config.toml
n_layer = 8
d_model = 160
n_head = 5
n_kv_head = 5
head_dim = 32
d_mlp = 640
vocab_size = 2048
activation = "gelu"
norm = "layernorm"
norm_place = "pre"
norm_eps = 1e-05
positions = "learned"
qk_norm = false
attn_scale = 0.177
bias = "all"
tie_embeddings = true
parallel_block = false
init = "normal"
init_std_qkv = 0.0218
init_std_o = 0.00544
init_std_up = 0.0218
init_std_down = 0.00544
init_out_by_depth = true
optimizer = "soap_variant"
lr = 0.00324
beta1 = 0.95
beta2 = 0.99
weight_decay = 0.033
lr_head = 0.00553
grad_clip = 0.5
warmup_steps = 200
schedule = "wsd"
decay_fraction = 1.0
decay_shape = "linear"
final_lr_fraction = 0.0
batch_tokens = 16384
seq_len = 256
doc_mask = true
z_loss = 0.0001
train_tokens = 119600000
steps = 7300
dataset = "wikipedia_en"
Each number is 128 + 32 x the weight over the matrix's rms, rounded and kept within 0 to 255. Layers, rows and columns count from 0. Numbers have three digits each.

# layer 3 attention value, 160x160, rms 0.117, rows 101-155, columns 80-159
143126130135141100145133071125129101121087118113096132142132134114158169148160144055167122159104147178120164137133102042145151193140142101095144096060154172078094079087104161117135110126184087143122118117150071097142197136124120125180141093
086148151160092125126159148139111108135081169147175126097167064086135148104112148150126114098127123134130145123136096176139171113155122152104136189144179141175122144109148139081135147208181158183154184077077116103111097122106094089159091086
124065148105138097060117148086106123125089191161146108074089145138073102142103119121183127141071123156119173099166086089157072129046154138197119061124121142107140159041119178213094132110070106172102199177099141132098181101105176116152142157
157166104108161085108088161136146160095096107092115067148176106114133225155132106153102091066202140117145115153094124140090137142121136135123114125149132074136181145097138098058115120120106099126161103146092108107147141176140187143132109123
093119097172166041064123044112125059085097126124146207099193086129143153100150121122194122109077119118107167153129087081104178117159150169140164092127081149084124085096149129150116169121078105226150123147145108113135159087054167122147090168
169113125109161137061156116119070073131185152140122133118154090160133130135154103177150189097133081124099184133141150057144128148110125091102122122106097125171088105090100116170172104115150087149113158164107155107099118114124100112106145152
148106116127136086100139120143134142112062103089101103087101166105163124202136127050121138181145114151175123176179150150200085134117084140185137158176126064067123143080120110154115080110117085146122153154123106128121158095093151187130152100
142123100076089144120119150122089176093120178111083156147125138124118077096176127200101209144141142127057192051157144154134170188136151090098100082087136142123096147102097133114144148160183130132138098136117199144094090097135144137080163110
110111105117145148138122158159114115138146090089099076117069125128142162068146173136041089183155165144173075116078132126132106160092202006122110112140154123179151169140060148143158125116125153141125054091177122145166088165157133167099108181
128109214114119105136088149121174164078107202119090134112118127157122103184101153048144180135096130163171177142123135102117109144075145157177152124133110113119082120065133143131098166099123052127107181176170150186136115137098166141120170162
138142135160107158148182141092158152141121152175178080166106099164155153185131156106203170133086096109111139094103123106123117100116106134053104108080101171131170125063190107141178080119158146146041174115121157076095166139087177143096115109
126128107089096145168150158100060171144122156092134186130133123131132104073136108153000141171146168156114121085163104217122153156104076125158118136194180164141139168195076110155155165111105141120197090111089106124115093161143103133125181080
143174166071120184134084192113111109179174151045105145127067068146080135098144106080106173135130094127231131132154179151214094124144078140109131069140169116196093182162087105150129098109147107110162082142104185172182083140127189129062216148
112068092108149049034091152109104086163076136076102138086116152184050113145149134046166155146047122148148141115127171163196017170175137130110145111079090139107117118080112157130192091102160057101062135171094157108115156133103166160097175148
138064150168141167100149160109100186121109189133194070106092167093094053145088136148150113117131124135112177081132074065175172072111145133122119110136074082096148159069134165124109140095104146137111159189095128128116146095081128042119118138
147156090061069182100147169180123105083137151138119141162103113121143092144073178177155162133126202070149104123156112095175144159133113086116107180071105107127147131198146111135178108086151143103142048115142149100067144144101178126110145210
083096089102153116127136158138083118167096123118082084140090109131172083180131164081115092192134155148130153063094173089136087095147171151113116133152140105080149166122117124195063129093137091080111118191162069068151157118121078157142150167
133129125089165091074098129104098095101101186100156145044155094126109106139070152070146173103024064097180106128158097081181138179102036142155168102147120113151133114086163165136106128154164116168184167163094186118140097095118164116144190145
147118090058068136112094139176151121148093120104112151144045119108134120117156149107028113109253172178139148100125100163159107138110061154142120177112163121060169136181089134119109103095128111106134076192165110150073095116129078088141105111
112131151159092049131128111183083177136151104205151156103141166120101110145097128054173098135088127138121117199086111108148134118136190117110129137111124149130091079115189136121146142097096096153141149106150115129128170126091189187128095133
094157131119087127078156156139125093144142146121120162129160154181099122115141155146143232132115111107169175048155086135150174143092116121133081065094125083128128090121129174124174091085153193163100146148134128110153139107148191102157193129
094070185101122155129123169105166140139099138126076153117069134108111154169114125160133176091132171151191157149146121091142107139125163128141098138152129102129120146135120129134067137121142115131115145125108156138169101128006115212096126087
140147090154154076129130092142102077072127137196141146158181144106226092088149102153162172144107098099082157100123078118099152118119171157141092120137164186142102086102101096167101147079164124235147138071126150125095073102132118083153098123
103144159172105176076113153111140146086106153201162086097111142149106088157116144061190115128090140086114127118089098138165120146102143133119107123146111110093110055049178102159174136145148125134081160121135105117069185152084223165180103147
123112143166142107110172108097118072117123149130142172154159115153135136166082196156159171133078105031162133141102120097085075129142193134079172068137169136162086065135150123196165104139121126142167161131094116105178099156197118186129125153
145079103085082117180137164102171184096100130043124098180076153162119122121112110121090037147187136103100100151116092120140079111095113113085140157137164088157150212154110078159058107092139083144118154154135101086118139079066155184108149142
107104160117103137146087058111133109124143097097115079125092090113099121137122137190135118136109084176150110190152107131178112142078087138086156084117055086171073128140120100170169130092181105156152187149128195107174090169133157124065183163
156162123119143138133098129107145124109181150148106149175197105101078120082123109130101131115124135122127131111131144119136186127192157123143145153117168131125127131139212151083116127154149120098153103117132114058095112140118125112069162105
137149078146111096137118161070129105118129135121055103086125105152105146137077138114099180161155090102088131120108091094148106132161159127125090115108103121138141108169132120122131144173117113116105106087137152177130192132157188101134146111
155111165180097169101156164103121143129049163117055091141102158064105073082115134101135120123162148141134125097127102086159144119141127158178142136124074116104115114155082157125124166183144092128169134134084123174163168128123142140111124113
167147098130162133078104180104112125178157131103127112121158131143107157088149162113114117115118131085145127098133136122152135092133143125160105078110101097154128125113098106112185126119141086118070077134089107179150131139076170129090157149
097125131163159140137104118139122163161153170119178143142084117132154084095036119154135123111135140179116141165105095082112164064091106125095178135145110107124149106150144154129154117141139172160117104141162133149121101115159111084151056127
117109106109139120142153106161124133140162137125126098137115119140134099104150164127110110129088159126120130077081155174099122146155152118100182131152150107165155192117143064167117127081129118089163118166138142141131126118094116143062138069
097140145121118110137124139130159158185080110147124147082158128133155130149123181082106131150149121093111062090142113103161084122106109164117177153133074167071096162114114134155121123111127128144141127126115128160176095098122117151142156121
096137108166120100166115140073090151131091135067075160156119107047167156144112160073116148117129151134151146136111127175081148161140112163147115109138181117104088168129060156118110151117134118156121128101115118148148136137213098132124135136
148138119144084131114105132087134116106124105133106150046179080141082196167090115090098132148149117130137171179160137128133096130157129093122095137118124173200153117111087192113071076134137144185104157102132104124174127096074147144094121121
131104103130172146132134088165115119203099089123140139139090146130181139134152120117142120158146160154164139102110171112101148079126109111064159144089151111090093129120162136094140084088171108120102116155138100117089064169129148106088138136
097139105154111104123140157081115118133115126145065171145081122151085132101145101122149125149087148117179075141131122140147127135154090101128125130131159123182136110147051145098184139178097133133114129130122105137119113139144156164121168118
185138122127110127101128147145088142107121082126101087152170167109127183148144173109128111143160102140155079092157070087162150105124127133102138138137132141173103104113114126145103138198141143078133109147118104115091110107143128059150129151
169135096114150148072195114135114150143159130104107093077135113153139116149132144127117125142156142095101119123091128114103107099142181059108112131093171174142075118159110144148118152103151107099099038103166078090102099147174130162092126145
138180153102156094156128079106157185167113138073122147063168090161156149091112152105086173086160125131156177174142099166160097119112199129106109107090155171156131169081155138127063122127094083068162159165160103150121112141122121130135144159
162112165146151118092133076124143126138140141150135114101096129098101102159154107157145084126123159141131122116108111088142167111135083126111141115176109125173113144132173053135152154119124122088156094167082119154146110152097102133164132113
121127099087106101117139118122187105102183163113114138100138078156126155150101122104125177139120158121196127108144138140148146148120109108153125124099123180151088051121139142145156129179160112173184122126121111155125111081098104163101170151
104079147134136093188089109121150072109106136082051139155130086145079169100160060176133070110126119159095163137108135136074122169119100092160105167107128133136109147141156094165132079130101184169137154122119131106162131137092070150126146181
099140099086093121093049108161144087137159107174147127105161106139146087080172133180142124116124131162079180116145120128135114125104098147092081109105072152118127106145133123050132102103179102150137154108077134173139105148144141129171101152
160133097135142135101052131077092130149178164149141115133097122099125091118138128084133103096105131150136089099105070149131097156145173166133126103106159126127137132187099094047094173127154117117141142095106086157165134110109111139114145141
061094131054169116123148153158117159121112107084113152113087099127173169154139119111134172104167134163124133131086208157131199123104164137130117116147187139238099140089124093105134140124128124186144175173084113126140095174107133115138105144
203094117127126107111161113145121151115073142123162097171176128116124106173110092137119143138141180168106121135119153149151102124126159099139130076154150104159146122076105078140123160080106102099072169153151107141120126173151147155091094078
126093123118085142170144116116125158125140074095103144155158080148104152101114167082135082117151148089094064136113136186123116157157080079151144137150103194150077179148070187098145139103132142067115161096122104160129151117139185141122139119
101122093167118170126120091126122131133094106163111162181072156113147084125137077089115090099154155131150131136088101074149134028137123079155143185141058181165122139122108115158121144141126153121115139127064122154104167161141061124108087124
180104162110149149126130158127122104159108085138069114143173096115100089100149092141170087111140121136122090105132166112153158101132095082136075199165107154141110160168119093127136154145108164135083100117127129063147184149114095158123120107
179093153130126099209102106084101158137139131110121208096139133105120138118099144143131141175066136135157141124162112114129182092180134172132136109076117180175120134146130143135158131088081083059146116132160098170143137081128127128148122147
126082135215118134172129136130108151128057116120139111108176102078154096098146092088162126178129086184120109083176101121112129148160135120129206150119126089133118128126128164079111164139178160180095131163063180109105133155133137135167112107
145152065121170136127167148102135120072110166104145136163113153103171133034144111109157078138146185119104105077104149098118155135117110144117119128157155134154111083074103085135110127087150140141103152109145117102165125140137095113051111145
115149132124171169090108118139080101125109133124126217123124153128090100163114138155154115145006186116156136143147129096068130156046139110113148144159108134094104124096162113131158095129140163121165122136128142140107169166123098129144122154
# layer 3 attention output (transposed), 160x160, rms 0.104, rows 101-154, columns 80-159
106118182105124118047148139130132091112155108150151144116115070159110027110113064119148132168135096119081105173148176193123176078142111084113133154200100124144151171137132157123146091133125151144118168115158133153120129158150099137122151135
162128202064120178189134163098149111124161122125104119110137164210167095178107107114162199168095132120131107124185127119126062162119129153107110097119115123090114080129081141143112137140164089135124098126100175093140075115139146164150131143
056103096135113174132122086081142178131180099106080163133140147124201106092162200144123143128192106138100158134083068105098109070193088132058095163109154129131062106121139149100196090092100153116172103138168156139146104128075072164153080118
186168127049102110118128148187126143099119141121170137104117047127112097154085126148158160163142063138161097048148185176137144160117106171152161118192225145062105167148108141073173136119088147154108103113154120110184087112116051121059099104
110137138130092185135103137160154131094177093112107128111106120181115096128076100121079156138229090107137119121090165156080191160131145115118068109138107106188088152131163119116155163077154144097143178166106154143135126086150118168120084101
074131117153115129118144103124099184131175081138130098152079152102124152201143114119179106088120151189155145146121164124112155100103160091166103146187104120115131108084196100076139169084121144089127087167090091114136108122075103169117170164
062151164100083144119098130176136149171130105154167142144142135139195160070065063099179097112163166147110103110119147104079153129124108130113113136124177165127106139133113156118114165092116102143156144188116130078069156133079173099114129102
164101141176137088184141099117125149162116116099191129108139122108101198141122125126180131086069113094153164121153149176110096081176064103113080147106110131171123075132121105104096100130144121023093147116148119127187208122149132098130175184
137064176074163139069159099184165142126104109172160178161102093091172078174175136150101088120093128078080196126104099102131149135156077215132128134123147122103113106184130145161130169112187137130094117174111138129060148114108106143092151121
124077109092180132082124085108117126150066122103127099094144097109129189166134117116153145116169148138139071110174128115114150202099133137066084106187187181109154135136147161175140103121077113143154127154120125122085093113147146100229096117
109145159169153136062069121116117093134093061122131194131109084119115066097183072154123132115119163138174132098160149086163143189155160144222147107085137158133095138086123148092087099148146095128144149105142129120153138126141186135139131132
105120156080149108119159177145205101159165098089114102122193183142101146141102139101128096094077114146093140142074068092154106140111104085093185148120093151112103054115134142135138045134140136050082137116093133156136140187095119112149116134
140178096148110102150167061190084157099168136174152135098146172177143132170214149086118105177053161120118088118149115074141180140141115098141084098090143144146109104091195144083140136075090127096135051137183066093053154156128078086105104124
147130125143102124112193100099113101067153095190062147183173024129139090178115107155156139070158078074115142061096135108122197097128185131141102104132108141086116165071171150103143159164120103069149123128126105126125129127176100138143117134
132165094136137125125071156147155176137137093140087126147121066114166210181163173127127148070125121119160088202145161150119080133170131117166150070096158090120116091085154117138171089070155101172150130099107162151117070116137149123098129092
148078196109127152179163118140149089133095070098105141097117118172080156118155092097125121013050130102182157119115111110122126085113142211166120151144099181150116129042139135170142099109121152134181127155096154167147133156182129121092091116
104098154168191160119097126178150112159153152168150181102125070113128118105184099166178154049100158153156098096064089131172110084076188118107175088136080109157145126076091143078164112151116197184173149097051107138130061125114144054137097115
147097082088124196136096153127172133108148138196105196127073205142146074099146056153115138181169158185175100111140175120115133116144119107120106112084166219132085086148108119165153111106141119094129090119078109092102153154126102187195111101
147109181100133101186151116133162101231134112123094099171095139156147177173129164143085155186000106142090109130095183127157141108123148124093103116223155154153114126142129159098111111151072085104155092107078163136135107122109060110132150209
151152123123133121133113115121127097067111097113120104131096094142166113120066122129075100135138151089116148170150128175164067164182111134152100061168121141116122144156068100127136169116092120113104113149128120136132125181167130063161155114
130172108128108112184095142161092170073133076183147204100144112117135201143185106077137106159087069093072192135101094139125124139127105135111133111098146129170152093123149156112122165131160123121108148141117183123148121142153042145089165169
163142135167116132156109148121064116162049121066112165177185110084132107156081116104153151129146115133093105066124106159115150151176091096086124142063155178137126130126137166112160133109100107101133148140137177128105107112132063093104094166
058099145148134182152125119130147221132148085116130160130079162095082162170088120137067043167099191168132124159149136126100093183139104052126129167085027076114178136122156127066089163118129105119165169177088134165183147091115159112152156034
072190107154142163168088063083144179084093068099130157185119100107118129115137152123169121096140136093195121093077120098135185152158119161122143116123111177156141187150077169112059101131153156150098159153058131108106134112133118143110095150
158099076119119174109095114131098182114132100166188117075135107177105133169068086087116096119170169151141166127130121103128115146123097173163160081093103154146134145106114086090108116139133135147111133135147089119088106123106152105115118147
099166113140221052174177159156093115191121117121089076118096130108101163153168138142115153125102082141235164114050132123126110182185090098118163134122166144119124148094136087160154096128047097130170119106099144116082184130112183145079171122
131140107066138145114196134134118150094152115123122108167092130156201129177077145128150156125126146133162118058125072147135138131136130111172108098174164136173148066169161125134101093191133137103126177172104078134072123135124137120100115066
030141066100121093092195084109148182127048182177094171113113174143194122178125125159137110164132103085092172112151139170101128164124113149150120127129130079130131199117098072119157127136135095159132110132123150143115156060181158147175102190
145100164092132157152162126137153181122115144097131184102139161141139069099151145118143112152140168131102153131154126105147097176146112118103131149091181139113107144110106162125146108087142090147088113156131112063150076087111106112118161171
135114055132124148150110117159096138116132090133200167114116144147130169183131160181118105109057111095141137171117181199147094153171139102082093118080197103154102137105119070106112134125129164134071129154155111095156165117129121136140124119
125142131135082146163137132109127157129103133121130146119154115139135122151120150081108125099134167181114099133141177126134151191105119089116116173064149135122102110094140126131140157099103149165187150109094116129105124142177106156110132108
118105165136107121142174130098137099130106141138057118123111148118092172156144151155125163183120120141170121154149142127122094099143140151120100144136151138134123121114112121130093162116103137087147114139131122089136134114110126132081189116
080115164126141104107101194125137107108157096151113193127128117113120151137108090069143105098114106157120147134155126155119141096120113149143077141129128108158112093129151102128130159125104106165110166111127152153155135142120160127139135157
147100133162114152122130158113094126096155171087102158094111145102113119145119079161130115101128120151142178149146137135093152157152109118130072155115141134139156123094134162086178106126156194115135125160108119098110155130129116154147156128
160127085093113126131163156133149071139136130119170133107117161169090066118155095154135085112079176127142158158129120143136142133147051155110134115108097183180153130130110114100092145204145150090085175099136143151113170179061164147147118138
119167131108150084145126146169116153136146146075150079139118137111125083136168177093128155161114081069092135096151114080108128119120145132158153104101144121087123125096162164086110097092123110110119164072091138118078161135125047106147218128
143106106122126103123103155134126110117103192108148143079149153135098131098095146177101139128118131179101118119142117119145132134122159132154164122136108126117141122157126116126130179128026117161129152088136126154139113157095108173205093101
164073114113095158168126117157094117101139101098171099155140161093111149132124120124120122118101156130081150119144152139135097179147142129160158077117136079094171162116179085132072154131151119134142129103170089168149154129155122121096076162
115096150116103162104080082130152104138125153145166141087097068129148077130087100133170115164103143077130175191149202149149110116127133105139080117144124094099171161141093111117159139128127153151100108120134121167139143120154120142074158073
075164127076064120151118085125109180142081152085164131114117085179066154120108123107181165140152160205134177074156171100167120168095115181090089175150141085192142127125101124110138114149102156149125142139154120146135110086146141085198177157
074104092126100149162171187149144065114170116147142081155093131098127094141134137137086105162119145076068102114139167170118126130171069130105096176095132115116124143202124135138165163119163151101168122124102209133102099128172165113139147152
107115100104095112140066166091136092139115100145143178139148103182136171061132095152096147111160023131123148131166153175139176083103141152120155168133160110093126141143114189126101093161151172141116118090174131124133147054151148121092116149
078174158136137131126097124088070128112082158150150181157131141136122104134196108142160067166130101121086146118151126128134159163087109100129121135142105085131112159167049146118138120068127170066096124185122138148107161166139145112106146138
126157105123184090085142136118085125164148082168127166111139141116150102165139144091082099124130198098145110131108095116167150146107148122125193145152137093156121164123152181131152144154132065065118126116149124054150145133099133086095103107
154111100158168177079186171088106170126142128126134070150118108119113147122102159081141112141131176083145150135155120136116115099123156132115133073125142115165103137138111185151125128149109125161099141116143123124150117117179053120144140095
098145124085076186135153149132124123078131089149146144116147181158104164126116120123139130123100157101147085138129161081174138146116107106160124103137127096167134097079146147152154094131178113170111120134145133111079173110147112177134063140
120185144159046131117170103092122076116178141108130105171190176153058121111144115122117079123101066112122182088144097110125102114107091144107135147133090110095088117140120139137123174129133138139144172101139146148156142193131170154185137083
092154127115142162158135155116166170162172104142112140069086069061078132093156147154099125168133114118148156135110101100134162048151082137101051142091107177093082115181139115160111158114103159144149127126159127142164126112108119100142124133
145115174110143126122089158173108153094109130143139085165097193061162148150124124109068139128181131152126148102143125116134125175105125144080120075133117114171182115124147115148161103095056095159146141168122130102143139176102035100124116084
147119146108140088114144139146145079087155177124154068137131160127142158144110164157106167234186062140147052153133124178091124120100131124112089098171188094148157154150116124085118133134149094097104096091125138112151087126097107107107146157
122130145152127093136094108139149109124120092098169093100073187151102133189038190119084094117113110152153141201120151177154123188147163159142213085136128139180097171101172143116163128126138113108117126146149108194129096146170121088146140139
138197164132090089119172162125134093171125116139112137046133081106153148108108120160151089138157135136154148102149126096147093184083110097132151140118190104123140149128133093131114086149148163136148126152120148076124114130130105157108156123
136116112098116116132065136068181169109164183139135160139144154144123139119122119150107146162124106089090150168106123089137079067103102112095111121120130214127117114124123160152110129187141044129052136092139082172118160130186080088127139121
107092124115131129105137143152110136131118137116128094093180094184064104161117120099092135133111138165141157166121094126125157143128132132170132167128094112064120182150133130134168163116115120128125126150092096097105106135114152124211106124
# layer 3 attention query, 160x160, rms 0.133, rows 128-159, columns 80-159
094125103146091114096130106133095116091051174098149140125154129158186099146145177098093179145119130115140124099144129113121106152131094139148148154124177152154126156128146128141129118134137137160140107126108171109143132115147165159104130130
078208158177141134099155171111142060093121154120106137101157064113143122097149125074060124114138059182147153113119114184108098156126175142109130145144104140075133090147143132144140147115154152153167142131106136116130090117068108165174116110
186105117133109109119110113102128104143095121062081164130071095136143118158088133137124136160096150105169110117141114077157161160122123141181113167147136132125114178097116156147118107144099111130134129111146138108106127168170166152131182123
146071112137150166204129105116145178079159093101123097151095128111123152143108138216202090168158166134130128125124104146159103183147142104117059096137123118070160128084161179117100113127141100112076099137151144149106143126123111137134157135
084098122147134140112181120068133072099154131182106139147114143152099130082129110172156047151098198102134140157082138197193140165120172182123148155126153110124179134160072153179110122189174126109089127152132060055131136092170140117105124127
059102056168141136140130122121134095072171083138115140145094134145135111120095137151156101106125124145141116175125075147129104106138150170154092152171097093069149150120187156103173100167159109129134108091182152144124131152055105094077117124
135099140119247123124125085103124153148094126151147172174105150109148133130063126164183159124142071097085123114141129127147157117121161084090055097161120150123159112154073155132157102163096054143107120123139116139088123097094135106165137154
140152126101122163113072083153131152085133154082168122133119152164158128126129163104151170191167122149115123137189123101140147132107123088152164139137155131149139115109166155118131129148136119112112128085099135115108060130153115106096145120
093145076131079116129126068134107171116092111126168129087191144118098133089121133149094114098136170113089149118170098091081111117123137131155111091112097073123114164097160060149136156079162141156095130085144130139164198148195152151130151130
072168119084172150107143110152155154112052088189104157157134081087127124071104126136137166095143184108134077124090153116121165122122120160129116085135077110150124140138061105147125146088114126129150140191151165139115201074087136144186067153
111111161121103099154101150095121041218148128162132107141114107120118152138122126124110113133162087107128133132105152189104144078124092124141152189144207135167113142130164131121158099152181122121164164091127091099141108135108134124104106110
121152092147129133123064143088175106159164079155137099160105090112122132148104119137148124167131101138130119120142141137147155120143192105159184130144158140134137114143165132117151114146158099155118151113147118149136083109064095087108162118
149127144137112095129149071163105145118142162154073108189141144109149139168147121103137139189111131122138130113159114136155187185119114096183137167122153123190187141131165083145150132116123128143120094142106127083066116073152119134100125128
123142136121195148080069109076154161118057166183164141143157147137152147120123113124170183128148083122106139135139103147149141090125129078077104107139134176131095119169095139144136131145122084175120133128098105130132149098109125133141102146
129130133107120130116118126144197153113151080149153097137101074144095128115121087173158180131113135119148119166156087150121121112097139151118132125131086087104105144116122160079128113150158098160137146124135139116119160152083116123177075146
095127110082168157100149118091106132148144117081137156081128142139113081111125163177162063124108116125121126101116150175133100110157142144108106124098145179083115114146119155187129109111122163143108120170100155138131116155119177146080178109
111158104114121109166137100138120140155137097163131131146142098053106137108116169164170084128114144069085163138105163185117136135107100109094101100103082107118113124118105123133122125103137118132147116118143156130110197100118144166132069163
181159128147134142097113153157178139121132071113073105142102184088110165110090128106146150104163137140152063137126105043080119076103187133151137069148108134167137099119103114161125158108151105107136134172158107120079140136065053084153191129
128147103132089085131137101170156148064114124102165101138188105145128097098146180131109129132104162167141156193181112115144159177088158131153162112143072106119166171120161125107168146073158149157085125103102142156117126084161139098120168166
148138153079069112143146152156116122147203105106150047089147116163072137100139116124133088161154160147111131133150158155119141119107125130150190135102129109072134097116175094089138139105141135102161160111116094122153130134139125130101106125
073148149118145119146149137097163066128154117110106140146095155137149071121115069120158140129150125089173060121106110072108123114158123146178160141164137167155104135089156145111166063123200154096147126143139135086080148183098124070094169099
130166130115173102098182115096097113100137133101120190062164157138145088167100111138109117111093055119104144073137122066094077144169147148121059091095138102148146147139072113113145106137171120124095127145150144108133139204171158116107196113
181191122159167150095120071175089150163069110113074173124134111080130103179118166111195132145114151091113116108148162035082108160101100076118071118118110156152116114143104102103112112101092166124079089138137164097125134112158180153101166112
121155119133113145165097102120174178124132080163131114170099153117111105116129120137176115127111140097134065171146095133128129099122125107136103151113120146186135137101135165125156107129158155129107116146143114100081143079111120118110132137
128127102139082103170161110151104143110188117115155090065179155151119096151153145130116027165123134123118169147141151134139090165163136103155122148095139158116164114122185112073150126115155176141103125125114128171142112111130101122060126115
113141158073139079168070067153124122146097115107153145122129135113133121156091154093112123153175101060172152138152140140112170101116182045144174130123142154130111172117104116091128092158172139124065086098091132141170121128122140050088176137
113174138153128115122112079159145105117120146156058097134163113079150071163147137100104138125154105135239096128120100110076136081097136128121195165120092177224111150065156099087126146094122205122187157164127166172109106067108089134126113090
084096115118179105179127116139056159158191163124128145120134181108130085123145087172144040074117131083095134128091160153153127118134057091144086163130156170144119106120189112145136122105053203115097125163136141178128133114121173147072121136
078138130156141130131127124063093080134127169124137163143117160166129090143111123079144102110154133105097114138121127115125128117156137111145149134111150200131115109063168132153094103129075182124098111150167131118177133101147149143077215136
152047177097131158143146179163126126120146174185097147183081154140120219115088090138149157126119151150087150138065158160148169146100123181105164112169147116105133111188097129166124152177116078083135114126091077105129137188130104118142089130
159153071211113118074077161118118135144107146116125145109173118094148180171129167105055094108101122135156090087103155076165107109131175143135181211177170139069089128218105103144136141122117082097143173119143149168107118132100131158154074092
115202084136094126115131173134150087132126152112159137099161123120125149088165140125068122109078105131121128140105138175100116097113133105133108136132140154112118106208138098130144136131190156147138144091106127125121081147118168144128098120
# layer 3 attention key, 160x160, rms 0.125, rows 128-159, columns 80-159
139138136103125148148119116121136137149131144141115141126125086173099172176075146155102152139133126088114163168061114088102126080133087156112155127082090101112112127172135099147133118137143121125114148098174146138183159090107118169129108130
153148079119089115112123145129147100109138091150113148138174121143062117163073181134097139138160112092114127148141126167132094109109209110155140109109100089128091136193122145117134139130154094068171129072108154113138132133093102128149128138
130093115101139105120170137132126157157127172109130130125112149126109074137131149163106107134101185138188090138058121103090177177106164144162151147105137157091108114097148074149123091188140116141118111148180093140121119122112151145142163076
148087086137116139139183164125114160127145085153115141134134122083183171073120080102124200148164192109204074094157155115116129157089143105136140122132159167081076140108186080112117110107140113133170122161102152104102120096089160116096102081
140036043130139120102179079114120097083151121119082159098111127174157153095153063116155125114125176117120212154120146151165133115172120149142050135108186123131141123119086175175096138134159130092142141161128115048164183124134178148134112137
097162036170160193164172175131182159128156112115114157168143151129098115087132095134135175081121154145086133099040104079105083124126087189077139146141122133097100130106141114127157107115166171123141143101151131181060110169124158040132099149
083129121153145085139167100097119118205103135119118106099125087055146123112181112120183139158106120104165073107146043137113112113147128118116092118131170199125103081110115133143160090137112119182122102152086084178067109143156149104156110117
154098118121117149161120136166106136112115154090149104131141103135107132164127075187096125163139147135159070066114209111120106075036087139167160108117154143081096080137135150119125097122099082175102131114126089169156100116110121110115071124
141129105131101113205172095077101179136161118131146179127106111132065209076102081190132131104100150076108163142105155092063140109120103113093192133102039122131126148178171096121123119085142134122096157153187193142147148118156112207104140141
031210099149184146153148130101140156197086095154092193124085127110148155090099177112118127096134092098125138159133097147099090140186116148066109131175073121141128133169131116115091130109096155096108077127100195081081101095141163167166058171
160117154092133055124101125150144090134104136163125124135144124126118159144125125185158130086120103150130123149117175098155140096107151127129125164097180104104130098138132139125235101116139095110143135140142129161174144109123113137112130147
130153110179142116124100168156160118175082136114143129100130161066159080127174104158132117130169131165135068101169143148191122161115138101161057119175214128115120091087120133143126105139099113156140148122102094162090085118119169071167113146
154087140166154100127093131136132129170109158149152113107099102161115071183125135193126111135124202108150092128091098114135130107114139164179112107084190105087095060112144116180127105131163113135133135158148069188172129129145134101166130098
106144074198130145122118123097111126181136197127154115091128120066090154096162069126112140134093078122116113085181073125136083043139076124119113024129110190099117118142103107121118102110121126215095138103105084176114125110158123108151078133
120134099149139143074145125129127155102142145137141124105129130097147124082164103096113146124117109170154094119172127157154140176143122136150122100196119155093150142082161102110137135139115156166095112143106098166096135127163140094126106147
144144150087069134124178149087171108114116068109072137130174103094086152147107127107110106092161107140094168139096149109082153135126115105125138197107092132126139173162094148137056166156141107113155172093146190105159186120088153145109125130
113137120070101037112146095088133141161079045162061169105105075106172121106094157107142157080143107084165129140147115121091131143158148153089102216074131129106080138189116130134185106110140158095145127166139157140128141123170107141116135148
114092131151114149171143145103182085132085139076180116135140116093166067093165120124108108125135124149108066115128058151111111162116167122109107156175128169061154101085127220127091123160188174113109079151068156154110085129146155096119105151
162141103151070184150139137126113175097126121102102134140146099188105149095075116190053158136134140093128084147090124132110153067094114110150149119197106109112097143136153112128092152140144181141095121125187138123124123097115079124174109153
165117184083122166148109170171162118066114088145141081126115143153082126137089127151106107100106145186100147152115191135131141117113139095140157179138113080138178191117102134116107178132133085086127122098175146104192118155066106130092133158
100136100133198153100133119148168140137124107109124118155139164163145050150120170117158034076195131132107109119092149091139142208119180140102167212134106134167145133098128155153148137150147119126095158167125128152129125124097127093156147133
083152114156136072076189041078148114140141124126136123150093138160162065189134127072184062146142127099114133132153091202072087185158148139112090164114101170178073057060114182155126146149133117174110204177099135176118124145163140151132165119
077160137141098050122137081123165187214052169104153130094099114097145043189117143120167111163148127075134131105128086130066115138164126169131107181059109157128083042141098144110075106161134096159111196158107121125085105138194106129137153077
121127068131167116106137130150165165130114115095152163154123121087191113098140094111084096116130117136136076117159127108110138113137090166121113167119184125071110081094125123127132088132107155134074137130115117148091145091140119104166145132
171190133119099143117109161158163130063143077130110119169131131162123101144094088142128119147170129135073143143130203120131110133132109140135089161139146085192113165139101109115092152096120112112138182087173150095156144158078091130115173102
168178179104066075111112119173112110151103178118128135151178038100148120120099044166175098130182086119085086139138164103145090152110148107118154115182144126166145122110102118062138156138138106154066114181137143183142137096123137137184070147
094219138186120138159073115151115165090056184104150105161097136185146131126171152140143134113121123070095126119130122128168082149141137124155129098152102101172085105148122149095093170141139209127148148127085151145078122123135064071155110135
112122146120156068150111159108101131134135077102076106123144118114128150138160145124143125064166123066135176097120137076145161115159071136110141196081173145182134182185136150163105094132124190083147141118145164148154176195152130091145190083
101131132085162102144090106122137143179135105087135173171157115117139143160100121145114068121164148108096164131101125111128164094152122112122135201086156156192140166173100128154113100141143112101099141080133162109163152133073133149140183136
124071208141176168120082141160110083099149171164140170162093168126145142172124170111158153153102161202161114146152104162183160116102158100148144060159130115151197172078105084151162142124097084123123076144124086059109078110146160159093154117
124161125203117142132111134113126123129132194129167088125095193105072141126159110181119174133135150084068135137129120103163162138132132128110115069199095093122158135154113061118077104154116123111175176041150098077069136137105139118155090091
159142068096095128113106124121161113095133128138107140130166131121109137130095161131107134102147076099106142164113139126137119105110155120095131142098116089127111146192085148142137106146133129103145184083157135123117129110167084161156144160